Part of a small language model's weights.
Size: 11 layers, width 64, 2 heads of 32, MLP 192 GeGLU, vocabulary 4611.
Architecture: RMSNorm before and after each block, no biases in attention or MLP, tied embeddings, capped logits.
Training: a variant of SOAP for these matrices, 113M tokens.
Each number is 128 + 24 x the weight over its row's rms, rounded and kept within 0 to 255. Layers, rows and columns count from 0. Numbers have three digits each. The size before them is the row's rms in percent of the matrix's.

# layer 8 MLP gate, 192x64, rms 0.322, rows 75-108, columns 0-63
096:132093139160114101115136142159124120154092134138105136104136128126130135153149140118185118103089136041142149130107158143172125176086078144101117100130111127131134145139137121136104123129120131
102:096108115157098171169149154107099141145109131126106139147099079140075173119142118103108122100160110139119101098121114131126129144103155124127147132123056119128161153154130113145138111138113097
103:187109156114112162115163116134147127083103109102165134146144130193138150116140184127119116132144138092116087125125139113169108151135157155151142122130109150143109112135138103123161134094116153
105:136084137132102149097119118125155132151144051129123158132120105141136113128109112112154134137100141085139163118082152130115128133120169156175103101081130159118138113135120084129095110119157119
100:149179149143115135162139153134161113187110132151117090121183132164165138132123151108146094149158167139109115084135092117134121107101111141103112127173160147115129143114131119139141133145161143
101:149097097098102120128122102106111132158162155093050125100131132144133191186127113139146136124113126168135148144122137104135107124122132129108179089129108097135156136098111127121126130140134127
098:122121172122146110116129125147130094135157123102063112170159166123155114107098123128123106100157084146095123100096118126095136126101128090102128184132160126096133111111103116102117128112114154
102:146128172142150164071139172106085110127114099124145121147156130111145088096096142135148149125113139106130100117094119085160157145086110139111127095138100150135128083121118133141105141143144090
093:086122116126107122095117182153188131123155166100135102120068166127147088148117152121148132116126122111141148133098150133135150108124115120107105132146131141145180134128127099143136116087159170
112:108161149111102163097109129099128125142147116123086139131138078089123115113131145127104174099138104111168125151153158128118113162156101175122091107121139132117112121106127117107091170179143120
086:182107123118141155104134110170097168087144107128121147163128175210139152112130123123150160131140143085111139121095102136119074119159125138134137127107140147152127122113146134122111119127146126
090:136149135136113124088109140148152142106123135147119158140083135087109127165133104137147137098147145079176158143156097096119116127145143093104153081159121137123135154084115115160134140125182108
104:106119158091117120116167160118150131094121135165116140140174132084134128100148085131118166070143094099144101106132131152097157133149137159118157125144141106156135119162142168141090112134120143
106:117158089108103180097102139138060145109132113153137112116135138155146126130102107136154135094131132132106136116140087149154122147121131174147103119164093134176154104146153112095162142146137108
097:137145117121124153113150094137091155186147141090121139110106085140112138081100088122165143119123125094129142123104147131110128116091132106100131113186098147130078125080107126136119111127156133
102:119136170121112141142139116118155124155105153119106142108150157103131137128119172163140133157095130098096140141152120103111131144150128111144035097103108163098092136111148107133119169112111115
101:129170128117145163162135137096131136085131102116094163112103109155139170159179098125085117125153162089114114130149115135115137147092140131152119117122064147137156168137144131122136128155146114
104:126117115140152101088153134118128123150121155142071160096165163117155166110115112148085163138138097121132137128147125170099142147136149083095144131113127112142136134144128167075129118132161088
094:105130142133111127121141139135135137160158178135119149171118123140095057146112160127122203101125135108118119133113113134133134153143152145129137097132103133123133177121102104170123173138090109
096:116113106120145074140107113142134125135138143136135132148115104126136131101165144149152113114140144092109081139084143152132152112087127151202146122159165104131143184125094125138134115098158102
107:099120168067093117141156148149109140143141091151153088108145134120131134125113131168131119119159154141109173129132122123159123156172125145166112158114098160123140145142106088181142123125143103
091:084114153131087090110108101169149107116128114112106141120143117136126087108145110142108143091135139138135113172141114147141137143102133125117092143157178139111131114091128147124171089149063101
092:102148107133089108076141128118118136170118085124082120191109137139134147073153095140132077122132149114146127111125138132101127108158131107116094150139149111159156122101158115130135129086137115
092:112148156134145149125168151128137140122109103135139169096133190104139123062128119086171181130108156132162102141112111114157117131131098113145153125111112142118144127086128155108105102123108143
096:155121110128103139117158130147155119091155138137128146110138140108150087129117158111164112124104150106117057149149135114134138124138102165120073168098092161123122116143096179131138098126097117
102:138118165097165141110096148140097066136129110131110116141160106117109107130147124091101145154118139145086126130138148153149146157122123143097098166132177107091117094116084125135159124140161150
086:126157081122159132120140113073151130126118136132095151116157140099151128114125131136136149148148149113063114183131153157141095090069146110127159077126128121116148131157118134123154111135135142
100:100094164116148133162131132108131098095111125106144138135124137138148121065129131145124112178151116134112111126152118135099158109185139149097162177149111114121145149147090175118161116103141137
109:105140108128144114119144116091132138139137136183130155113111131106098075106128075111152134138136132094130135171115127159107116125073169134171148124090128130146099111103109169143118161150140096
107:100107113139142110127119089167117100131119125146080107140138168129083147132163117138118099159127169089139118131149089124108082128162102139112138133104186104137123143126096105110121133164169129
099:125147118099186129121119176144071139105123141085149136128123149096083129161099130139106147164148109085150104111116105107092122113133083134132135122146108154125145123151104151158099125152146104
093:139137151125162126130136164130144070134096154143144133128125132075099121112100156149135103135129155104142153118150152148128170095134121111172138116138136080150208125113131118159101115114116117
099:114113121093181149128100133117140142072162144140118122127113146172107138162102109168119128112147085119127150133110118150111156164182152149129099125109113133150162171130126085132150114104135148
108:142110084137113127089138147139155112104153164108114106156124145113123138152116132111132159117105142173152153133082127111123168102140137079108105184130115134118160102162096116141108114165174141
# layer 8 MLP up, 192x64, rms 0.334, rows 75-107, columns 0-63
088:082108122135142120114102156117114157121089112120123081149153116165162126117114141093125135131160100080135144132122099160086135119154105168094118114079137158140106167163137150140123140107157140
089:096121139144107128115152124177109151136128119098156084130113097132102164151148104149146116084134137109180084125157104126144138110151136152109111147157168094127127121115116156121094067103122119
117:119157140117121157128147139136136162145095109093116082118096153119117163166140136122129104070114148146174117109122115178090132142106150137122139119145132131152148158151099110128125094148193146
111:138146127126135126150107122076107150136104142103132097106146138138082139153149119111150152157154100118144096146187112104159155178118115156131098165171128085105128164126144124134159133116152141
099:141148089144104150124175176134159079106161152123151121116128142155146150082110123134149138125098175166153138106119143135127149131165132134086116150139160095107134093120148109107123086130120145
102:130094161114107139178149134156126133160111112102139130125109165151110122137116144162105109164112100133179121131118130085142091160150089095108092152118136143109143092116168141096110133174137135
099:125145130168150166139130133119152165106131145143170129110095161152078116117136116119138105133152167086115155177125077129132132104095132097148146129115134151134140151111127073148119146164098146
100:106157083116155103121099133133101162067117174165140104153127112129122104131086126084148135121158155126148124139120112148095130087123152122157138121180114128133137123083138126103166114147124143
090:124124123094130100106055150093128130159158139096098135093147148130124147110142155137159136126098166174103110201133149092129130134107144144126143119121148090129159129094124136133146148142127132
100:184129145143112108117172139115101155124160146113124141091117107091104142101081114163125145156117130116165120139148109101129148130089153115128085135176161105124176122132111127167121102142151131
108:114124124154123122113073073123083097115105158150125127133140114093147112145168138136177141115124132164126109102131162136142181092127136144127136121113109125120168125152125145126103192151151108
092:154148139144074063165121110105130084132122130080171098099134133127121127092128151130167135145149132158134128112117114126153144113119149139092123161112129135148108093117113142099139110141070142
101:121144097132140169148137138147123101150106092132134097133081124130095121146159088132148098184106153123141110150138089128114132093095114149093115165123152118141128141142101153151172113111077112
101:114142166150138096151095107097162108129097151158110113161116131161152131173173155113129109130107107140123087129143122173139129168110126150140160158137123122124142108105131156109078112172156129
109:146103134140102115147132144139127124161147094143119110147121145129106150116129181103093103121112136111180161119156134132121153170116112130143118065115149155135135144157128095078121070123101099
094:131152129148132126136124128128161144132147111141072109111109078088108084087103115133135147118132128120110106130113175133096157093079156145181158150131123137144111113151124167134089098132152120
094:109120119164133144126111116167108118150137123137078125150143098146141144149120160136129133121117110123117140148108131175108142120084118168122113135136142148163141123161152111099139083194120202
093:113092153120136101112126117180096127111092134156111117136160143113146173108097099129090138120152104119131141170120146140106148183116133113110180100144138111093112101100147113084137111128113108
095:140123139141132139100083169131127126083067141115114149101109143134131103114129093133118125098101161078164148172090118125107129120103143124148134107139141151140159075134123136087115130167123153
101:149096191094118124157131115106118144114153138152070123115145157105155117119114105110139113123103168160129138153117149121158154093121151126169132145100117147100105074139115148109089101115113135
094:120157105131135148113113035125100106110097133111110128126124163175137125136154113160116106153110195153145145146152131141168138114100112097124158150136150112132143115138141158122125121106104128
108:131106139117102122142144115140119114140079105138122120064130100140136073145156127130206115109104117130127131119126098111110103176099127134125106128169119101166147088135133123167114142101120137
089:067148123129159119098105157148123184129126137088126089100136137100089127115154099131092126153100127122117130130165097088141102115148151140120115139109138110143162189117118120155114127116160113
092:110124163141170122149123143165093162121123117129102095141137151124134160119158125152174143140127107116181130141137079110123102109125099141175133151145129136181120163127110154114136161148077115
095:127112143108140125090114172098099171123094085111159142098162143116163154156135150154120099111106113144174118150127100132120069153156122107124103132121139156150143121119100112130109104139153088
119:130103115101149103117126091156136103114132077133140142102147119058101132109143128081089111117137153150113141107142141097119145112123144140113091135107129166113124137191095131160117116092110144
073:121168120141199111148124082078134082135094162117134126105103157118164132087097159161118104107128153090113160138134129145127134165105151134113149133136135119130128104126119094140108147132125103
105:136144106102109085151129146107116140126174127110146140114120165142170144096094108132110162154127064189126132093100130117148122137116111124121095142141153140142107153080152139132142099136150162
099:094142129133151112099157137157101098099105134140100162087144088139151116151093129110117135115116154085173080073136154128132129126122156173091105148144120139119111116114141129125134106103091106
101:135144170126146133171090139110152129092161124161112094146122151098101156118167122140128112105118145099091170105118185133143153127099110122149164123140145130124141105162108117135110119134071155
106:151135107183150152105112099150133078145182114165120108120121132116185108143101138086117129093126126130140122149176123111119130138118118099127131149140122198139173124124111118111125154127139129
092:100112128109056114101090158106163176146130131116125123146169148131145146092160095169167114133136147155134132136113092112111103105120135119121128119156171126153102093134103103131137152130103134
098:141135145129183158124106145134111117080106140148139169166159162162106133149151130138122148146120110129152179110113130146119176157119140131122104133136118141145159133071084111135115162171133120
# layer 8 MLP down (transposed), 192x64, rms 0.314, rows 75-107, columns 0-63
086:174109115118109145150144131148142155107156142142109138182139153110129131113149136113131118160119099151117141090133118152142103180162159144140107148185126110096083165160108124113108143167124158
104:121105150095075138137167171162168164139137115121139138103141175112117121109152133092133159152129126133135134106133127162125127071148103143115128122104095085115142149131143136180089151109137116
106:137139123113131132092147128155131133091125139143100120129156165062103135130116140162108149114130114137159088106159109134106113158130112108141180160086118147101150184124145168103116112158150125
111:088138167097132108147131105098161141151052146143164151115124144140131152103133184131150158126107097138140143149116138104152119145125095115141126157140113126109132158079117127126147115080106113
104:148151158147091108144093135139137131113152098168178146150106098101122149158130131147140164087073124155135134118122115112161132107083093083149150153113144119167108130143113144126132133167125133
105:167158130136129102092126116075114157088179158136130119125118118131128114174135141108135127133112131112099121132151136125115141091141157143149170146178128127180163156154145153153144118085136156
098:113083144173112110099121120129083136102139114144118093140120110104134146100083148156137120138135097097121109100133109126103141052141137091101101150140150160127125124154102107146102159121134092
090:129133093108091130130135152152170149116124118135156115140129158129129163104145125129105142122094135126145064130133130109169193121122121132118107131148098086161126171125152127146121145063163128
096:082138126111123149094140122127139106147149120170121132163107190145091115150161129130110112101164114089133112125163088118153146138119113094143136178124086094139139128115111096126133092098151130
100:122099075134113122136141148112103113096137089158174128141160177109133137130128160113112153143099103110136159100107136128155145092133103113128126103160129171151123181128139122130117131111130063
095:112131112062111142130102111114128153156144126115140120136120126092157154114133167141133148129128108167096123115160144153107162190135104143165102147114121175113144179123125111115172143118136097
088:134138139087161110130160135085105129088115101143115167127156146148139176139121111190143145118108129105127144120102100089140103134179123083115141099104133157126095138103135124119141093113102143
078:135152131160164131140131138132112145126113105136153135095119122168105128159095143183123137152111124125081151115096139095097135122142141119115127103134133160148083078112102106082062142120111138
095:135131140111136176144155096133136098150140138099122131133157149099121097158160130151092092108141143132154171113113143136112148111092100084105148099085132146102170147158101175130155117120124151
105:150137147172113143132143129157115094126091097131168121142165176118071118114163146164149118127138183128102159118098131117104145097139121133165141116125120136157099106155136104100100123122161142
103:131118170124109131145115151098140141076094106104105161156134114131117118183117119135165149148118150118151184107142081139156104109127123122097125163134117116087169124127105125126121169106145164
098:105164142144120158106109138136148119115156087093150120093137143167138092123138117096157111092115163162134141110119094079102138146126145106169124146152135159135109095173132102100139170126129106
070:125138096146108173138116151169153113140111151095154107143118114166106101108160109066145117137109140098094115127129071132118112142125114134174093128124112139127156127174116129171141135093136112
088:141134146129177146091133151180125117113149110148084104103118094117111084152136139133120190091132097134116164160144116155147143128118120134132140109075106140140102141166108131174121115128120120
088:147153118114132132131125160098100131124106150168107090118151085136159145146113175166149120113114161139134172109108143150124085141116142122095116115164130084067138105093148139121121095129110123
090:124117141144174109146136147109101159127168090167107106130149101142129088168117137117136103125148086115126143141083131159151154099167135140134071087098119137143103092139145134133135113165129142
109:139122167132110125107139115175097116132164098170106150072172145115146111101130160124083138146141135142095084132121133150126158140137128153155124103103168145123144126097152087102113124123089124
092:149123121111109140086114146136091142135099157133136141117139105173152146117191112123107115147166121148118140103085087105137097128119131187134101137143145085092113164126132124173157117118126131
089:171134082162135123072119153135169129117191131121117130132110085147151097140149150122132128105131136126119098143130072095140158161139168138147112141160159101141141105160115123127111152132140129
106:159111141134142100195130149133134118152106151114155122100148162136143186112121131127122162107147085150108159144113120122148090134149135134067081109104134123141169120103126109133133154140117160
122:107093088155102118122136152121142142128149079150129118159142128112149120151174128139097136114149150145173091110120139155058153166116089149160129148106147119144119146144129093106152118117135097
095:143114099141159078102166155131126117131098166127156110177134099128130117115087136144094134152089129071145131101108138101114139163170130139121136166119146124153121100081132127116143132088126124
095:136126072171106109090126128115115082139115180140153126159107122143091127140134135116140143139164122149148152193130109124103130127157168130138135144114155090104090100126123117136084100127110117
104:163143077115141127125142112097137145128105101152106135141093126165153130152138151115114141141095160151157143146189111078144134173151143111131115150153178117084134140104127142107127124158134158
097:173111142109151083107141133093103140102126125133114115121083125105147077145108155104123135141098105130106103146147140103150151113095135140137159167101072095158147164131106145138128155116163142
102:151144195104132133113117115109082139127144136102148103131183131112117130139162151123120172143125128111124126162131131151124129104099146131101125135127124192165173118120146190147103134100135121
098:187113109146200105150091135106115150097103152171126156133109146128139152127122150148157123156122130138116113125150134124138138125121102143161160102109082149120135178154160157125159125149150128
086:098156134113112106149147126162157193170158122100100121155101140146116151124108108087150129139166126110127109154144108140133074114146131135126100098116101094116102128166132136161170106104130114